{
  "num_hidden_layers": 19,
  "hidden_size": 128,
  "vocab_size": 3454,
  "bias": "all",
  "parallel_block": false,
  "init": "orth",
  "optimizer": "soap_variant",
  "learning_rate": 0.00657,
  "beta2": 0.98,
  "doc_mask": false,
  "train_tokens": 195200000
}
Each number is 128 + 24 x the weight over its row's rms, rounded and kept within 0 to 255. Layers, rows and columns count from 0. The size above them is the row's rms in percent of the matrix's.

# layer 9 MLP up, 512x128, rms 0.337, rows 438-462, columns 64-127
size [ 98 100 104 116  92  96  93  98 102 103  96 103 100 111 100  98 109  95  88 111 105  88  90  99  95]
[[120 171 121  81 163 101 106 101 194 141 175 137 119 130 125 140 128  93 157  91 136 137 111  71  93 132 130 176 120 153 126 114  95 110 135 132 115 157  62 157 101 126 173 103  86 110 102 112  96 106 125 145 150 130  98 159 159 134 114  96 164 129 154 136]
 [112  98  93  96 114 110 118 127 183 117 124  99 172 138 146 142 105 139 107 116 101 157 127 174 118 146 139 198 108 102 110 128 119 170 141 138  99  89  90 136 113 104  85  67 153 144 174 133  90 120 105  85  99 135 141 160 146 107 121 169 109 120 125 183]
 [112 131 114 126 129 136 179 150 114 166 143 161 105 102  82 130 110 129 110 102 100 127 112 150 100 127 105 113 115 112 134 125 110 122 134 129 118 115 119  98 180  82 143 148 128 176 136 136  91 131 120 121 121 125 159 160 112 117 125 140 123 136 184 144]
 [ 93 154 139 144 110 110 110  81 131 102 143 171 140 110 116 128 139 167 133 130 170 130  93 126 131 130 159 104 129 129  94  95 108 148 153 108  85 153 106  70 153 136 145 112 110 130 107  95 167 122 176 138 172 157  86 125 126 155 128 145  87 132 166 134]
 [145 150 147  79 111 139 131 126 117 172  84 118 144 128 148 164 133 157 128  96  79 136 153 147 109 100 152  89 109 122 125 128 154 125 120 141 154 124 124 119 122 168 146 112 115 145 116 145 119  99 127 117 120 108 110 100 140  88 103  88  78 132 110 196]
 [140 142  72 162 127 179 144 128 151 149  90 111 163  93  88  98 115 124 120 120 134 132 102 118 149  95 103 120  92 154 113 124 127 140 117 138 104 114 147 152 137 161 130 147 135 158 150 130 188 115 148  94 112 149 125 104 124  74  95 104 110  79 150 138]
 [132 141 120 150 175 118  56 143 142 100 102 130 101 163 133 149 126  66  95  89 140 126 107 111 118 108 153 123 114 103 146  99 176 139  92 137 124 127 102 120 133 154 112 136 135 121 110 153  83 126  87 134 137 159 127 133 121 119 155 125 135 109 160 126]
 [162 102 142  90 118 140 150 153 134 161 117 118 156 104 120 124 128 118 169 132 136 152 154  81  85 101 172 131 131 145 121  91 149 139 154 110 152 135 127 133 148 145 132 156 120 124 135 124  93 123 104 110  95 117 173 116 105 127 154 125  86 109 132 153]
 [120 107 169 150 157 132 136 102 128 152 120 130 100 122 132 149 128 105 110 136 151 124 125 106 131 155 115 126  83 149  89  92 108 174 130 139 110 148 125 128 150 124 123 126 150 156 116 127 138 162 129 159 152  85 150 118  76 119 123 139 115 126 140 140]
 [122 123 106 158 116 138 151 107 132 129 172 130 134 132 150 172  92 146 122 124 152 129 113 104 149  71 101 134 132 153  95 123 124 128 131 108 158 135 139 117 162 131 125 166 156 118 182 114 122 114 146 114 169  89 102 157 150 122 147 137 119 112 151 126]
 [ 77 132 136 105 117 127 105 120 121 132 122 132 134 118 131 167 123 108 110  96  95 106 154  96 144 116 150 123 147 135 154 110 133 139 146 135 161 110 126  77 186 196  93  98 147 110 125 163  94  77 116 162 171 194 157 152 140 161 140 117 156 123 113 129]
 [ 81 137 145 146  87 141 111 108 126  84 141 136 107 126 159 128  66 131  91  74 122 122 105 146 160 140 156  83 143 142 105 140 127 103 151 117 122 151 142 138 126 120 100 168 115 116 141 143 117 165 135 120 137 146 141 155  98 104 102 107 103  82 166 100]
 [130  90 117 122 163  78 105  92 123 138 158 138 136 122 135 121  93 126 127 134  95 117 175 114 159 144  94 132 130  70 159 143 126 149 102 129  87 130 104 143 123 131 109 149 138 135  97 107 137 107 113  87 144 144 153 136  96 152 156 135 161 123 127 117]
 [ 75 144 105 119 118 138 109 131 137 153 122 107 149 102 131 165 133 140 102  55 116 102 127 125 101 107 136 123 132 161 118 103  90 131 115 179 115 133 139 111 160 130 131  93  82 139 128 141 144 134 158 113  97 191 106 142 131 149 113 192 103  87 133 124]
 [166 126 106 133 139  75 135  84 143 108 169 130 137 157 132 144 144 148 117 136 114 121 115 105 131 115 130 137 148 125  83 191 106 132 150  86 126 106 160 108 124 120 113 126 137 145 118 108 135 114 162 139 127 103 145 144 155 142  95 170 124 113 110 191]
 [132 139 143 114 104  96 101  70 123 137 173 128 161 128 158 150 102 116 165 132 110 133 128 142 107 132  95 133 106 125 120 122 143 133 127 125 140 135 123 100 104 120  78 134 109 161  97  94 155 135 119 102 138 126 125  97 179 105 145 125 120 115  87 108]
 [137 151 115 140 120  75 130 161 111 113 131 158 131 146 139 134 143 110 102 116  83 143  63 120 145 174 128 107 185 104 164  92 123 117 126 125  90 123  80 127 157 142 151 159 115 168 158 163 108 130 134 115 136 114 151 134 124  85 175 152 141 107 148 141]
 [119 122 126  97 122 148 136 130 138 142 135  82  94 140  99 146 111 140 115 181 128 123 125 105 117 136 137  90 110 115 119  94  99 139 202 132 131 110  89 125 136 122  64 170 137 150  90 118 109 154  86 118 105 136 142 132 120 160 140 162 192 123 105 128]
 [116 198 139 118 139 125 150 126 176 116 144 130 143 147 111 133 146 153  88 117 122 144 145  99  89 101 150 125  99 142 116 144 151  85 133 129 131 110 122 156 122 166 146 150 128  82 110 138 117 131 139 121  89 122 103 159  66 146 123 142 129 132 136 132]
 [116 114 134 129 137 155  84 132 141 101 106 107 174 136  98 107 145 151 133  99 142 121 118 154  83 136  90 128 130 162 102 139  80 137 108 135 112  81 161 168 141 152 107 124 170 120 115 141 126 127  91  99 130 101 129 104 147 138 130 161 163 132 118 134]
 [113 159 106  99 127 130 102 173 115 115 140  87  99 111 135 137 138 127 131 115 119  91 168 145 126 111 126  96 106  93 145 142 106 139 150 164 117 136  95 146  93 147  97 186 129 143 183 122 127 166 136 135 155 127 119 118 116 136 123 136 108 120 129 105]
 [141 137 131 143  90 118 133 132 164 117 110  95 116 119 109 147 161 135 121 122 152 133 153 147 143 113 142 119 126 102 117 148 114 123 135 170 113 110 152 128 163 130 118 120 148 137 130 107 131 151 163  98 149 136 133 104 149  90 131 103 123 152 115  80]
 [144 142 133 105 124 144 112 100 136 148 153  99  84 119 121 110 108 160 118 119 186 156 138 216 109 158 103 111 163 132  99  80 139 137 152 134  83 126 132 129 134 115 128 160 141 114 109 161  96 113 141 127 152 136  89  99  97 115 134 145 111 123 165 163]
 [ 93 182 151 109 150 152 130 111 156 118  90 112 119 157 110 133 113  89  90 103 113 134 133 133 157 110 108 139 129  97 126 123 112  96 105 129 116 114 177 137 166 102 113 165 124 146 149  90 159 137  92 106 128 151 134 113 129 130 152 163  61 104 139 143]
 [138 132 128 153 123 113 149 167 149 134 124 151 133 142 108  91 130 119  86 136 142 111 118 125 108 118 139 167 113 144 151 104 187 143 128 123 127 128 106 135 136 100 163 169 115 156 105  74 123 126  84 104 129  97 103 122 164 127 136 130 137 134  93 120]]
# layer 9 MLP down (transposed), 512x128, rms 0.359, rows 438-461, columns 64-127
size [ 92  89  97 118  93 116  98  92  99 112  86  96 103 102  90  92 101 112  91 112 115  97  85 105]
[[112  94 130 138 116 102  85 120 123  96 155  90  84  86 117 165 149 137 133 103 119 137 120 143 143 140 136  95 118  88 155 155 157 105 145 150 133 103 145 120 110 122 138 190 161 131 126 150 152 151  80 145 109 144 128 115  90 163 156 107 121 142 111 104]
 [112 138 136 129 135 121 130 116  80 147 148 152 117  94  99 127 117 135 131 123 144 130 103 111 124 113  83 113 142 155 112 156 132 117 118 108 172 163 138  84 126 140 140 143 115  87  91 100 109 134 136 145 170 108 120 111 132 146 102 128 122 126 111  91]
 [ 98 161 131  95  77 166 144 146 166 122 131 100 140 116 109  94 112 127 109 151 140 145 128 117 143 107 118 144  63 150  81 162 118 117  98 102 124 149 159 134 140 118 119  93 157 122 136  92 107 108  89 111 133 101 156 118 112 100 112 139 122 106 131  97]
 [141 145 144  90 111 146 128 109 108 127 108 162 143 123 135 161 118 158 113 173 144 139  81 158 136 134  87 104 100  92 118 125 119 139 163  98 121 141 102 154 120 136 140 125 133 125 103 117 133 136 120 103 146  95  94  79  97 121 115 138 151 168 155  84]
 [101 134  90 154 128  66  95  88 110 151 156 124 125 147 108 143 157 119 103 131 147 165 117 190 131 123 118 170 136 135 168 142 128  89 133 106 141 108 164 160 104 141 151 126 141 118 192 170 159 119 117 141 126 119 111 148 138 129 113 116 133  97  70  97]
 [110 134 158 150 129 153 133 122  97 180 186 150 116 106 136  79 131 123 123 170 140 128 116 117 139  61 127 158  82  91 136 146 134 122  88  74 123  82 144 120 107 161  84 101 128 159 122 127 109 116 125 110  98 126 124 110 139 113 123 103 145  87 136 122]
 [146 133 145 146  68 110 138  99 121 157 162 131 144 110 154 100 161 144 112 123 127 137  88 103 173 153 101 150 136 117 121 120 120 171 141 126 147  90 145  80 153 128 160 116 125  98 141 127 129 102 136 130 130 124 121 151 152  92 133 100 149 124 107 164]
 [ 99  87 114 115 116 137 136  77 127 117 147 159 126 111 108 125 130 132 127 153 115  98 143  95 138 194 143 155 156 127  81 145 114  92 117 124 113 140  85 110 140  96 136 141 131 149 119 100 191  93 136 140 166 142  98 133  95  99 110 140 189 170  99 143]
 [110 106 112  95 181 130 116 110 145 112 157 130 152 124 123 118 159 166 123 114 148 107 150 137 113 101 159 106  99 130 144 139 141 103 143 140 138  91 104 107 113  94 131 136 119 110 127 106 152 121 139 103 137 134  99  86 158 119 127 132 137 154 173 165]
 [142 155 107 111 106 127  91 138 103 118 104 111 160 150  96 122 103 128 111 159 156 134 127 161 134 126  99 150 101 148 108 122 111 120 125 155 179 166 124 146 138 112 116 121  87  91 110 134 129  94 126 188 109 130 158 107 119 142 165  79 118 136 134 171]
 [150 114 124 112 146 127 151 137 138 102 139 132 162 100 137  99 162 145  78 168 127 152 112 128 111 116 132 100 100 143 106 102 109 113 117 131 101 150 119 143  86 101  98 122 126 152 135 124 183 163 129 102  91  90  45 115  79 109 146 138 130 106 122 156]
 [122 139 115 171 115 146 171 119 144  64 113 137 180 129  98 122 104 130 128 168 147 121 150 125 151 148 147 123 166 119 125 151 119 120  91 126  80 107 129 133 118  97 131 117 123 133 147 138 167 176 132 149 134 175 133 125 110 124 166 132 133 158 122 141]
 [171 101 128 127 149 129 126 118 163 122 120 147 131 145 174 135 128 110  83 152  57 143 127 124 143 113 137 152 112 100 109 128 106 117  84 120 103 145 137 112 137 132 145 130 140  58 101 125 119 119 170 108 109 172 158  96 163 144 137 124 142 131 116 179]
 [143 129 146  92 136 132 139 122 156 135 125 140 128 118 167  93 122 144 143 102  88 158 106 106 153 128 109 127 149 149  99 133  78 118 114 142 132 126 138 116 118 149 116 136 133 172  99 103 111  96 174  82 121 124 125 135 169 157 131 120 154 121  87  62]
 [ 96 110 106  68 125 138 128  97 146 125 122 155  61  96 104 124 155 136 158  97 174 143 123 169 146 156 124 119 104 101 114  54 104 124 104 142 113 125 127 121 123 102 154 157 130 112 159 115 158 129 123 135 123 162 134 131 108 114 100 143 150  98 149  67]
 [141 151 143 122 163 122  65 111 134 126 125 166 166 107 162  86 110 151 163 151 152 146 179 122 131 141 115 121 140 132  80 102  87 114 121 133 124 124 125 156  92 129 109 112 135 167 134 128 147 155 162 165 113 174 137 128  97 110 135 123 101 132 145 149]
 [104 130  92 137 111 135 142 172 171 175  88 114 207 151 153 138 122 138 153 115 118 122 166 146 164 115  94 128 140 128 179 150 140 127 147 120  94 107 130  96 137 115 128 105 147 136  88 131 100 132 155  90 160 140 134 134 132 114 114 154 120 120 105 128]
 [102 171 121 142  87 112 134 104  89 183 135 133 100  95 115 128 142  91  76 139 130 124 153 119 122 141 124  84 128 125 184 144 124 131 137  92 137 172 112 112 134 124 123 132 114 144  87 158 123 142 108  90 179 133 144  92  87 118 142 127 118 131 129 139]
 [165 115 113 141 116 107 119  82 150  98 129 122 107 147  92 102 126 145 136  95 133  97 153 164 146 137 169 130 124 158 145 174 109 145  85 123 135 124 146 148 108  92 176 111 106 101 112 132  89 139 128 165 101 111 170 122 149 169  98 108 129 113 105 139]
 [135  73  91 157 101 128 125  94 118 116  95  88 125 104 129 115 106 142 132  86 127 102 131 155 108 142 135 118 139 131 137 144 131 107 117 150 110  81 157 169 113 152 135 149 115  98  84 159  92  91 151  99 139 120 139 110 126 135 143 134 135 144 110  94]
 [ 93 173 147 120 112 150 114 117 148 116 105 121 150 108 126 111 148 121 146 102 103 168 150 173 112 157 143 158 133 147 144 154 120 120 119  92 123 145 137 155 147 150 119 166 127 151 193 133 129  82 143 138 137 137 126 106  80 103 123 137 119 119  92 128]
 [149 173 145 118 141 129 137 136  97 144  96 126 134 114 111 138 100 119 122 107 129 141 135 148  98 139 130 104  87 148 147 144 193 136 119 109  91 143 140 120 195 117 182 146 114 144 115 147 166  98  86 144  92  83 118 113 109 138  91 133 130 132 145 126]
 [149 156 123 206  78 128 129 112 117 109 137 113 124 102 113  98 114 124 129 115  79 116 132  91 120 120 149 117 136 142 144 177 104  91 149  93 133 128 141 104 121 133 127 106  97 139 128 128 115 123 120 101 127  85 120 108 144 146 130  97 145 146 136  53]
 [128  97 128 146 111 150 104 140 104 120  94 131 101 141 155 126 149  83 155 107 156 119 137 130 119 144 167 146 127 114 183 168 138  85 151 137  95 113 163 190 125 122  92 116 144 133 139 119 129  94 129 132 143 174 119 127 106 117 175 106 113 138 170 160]]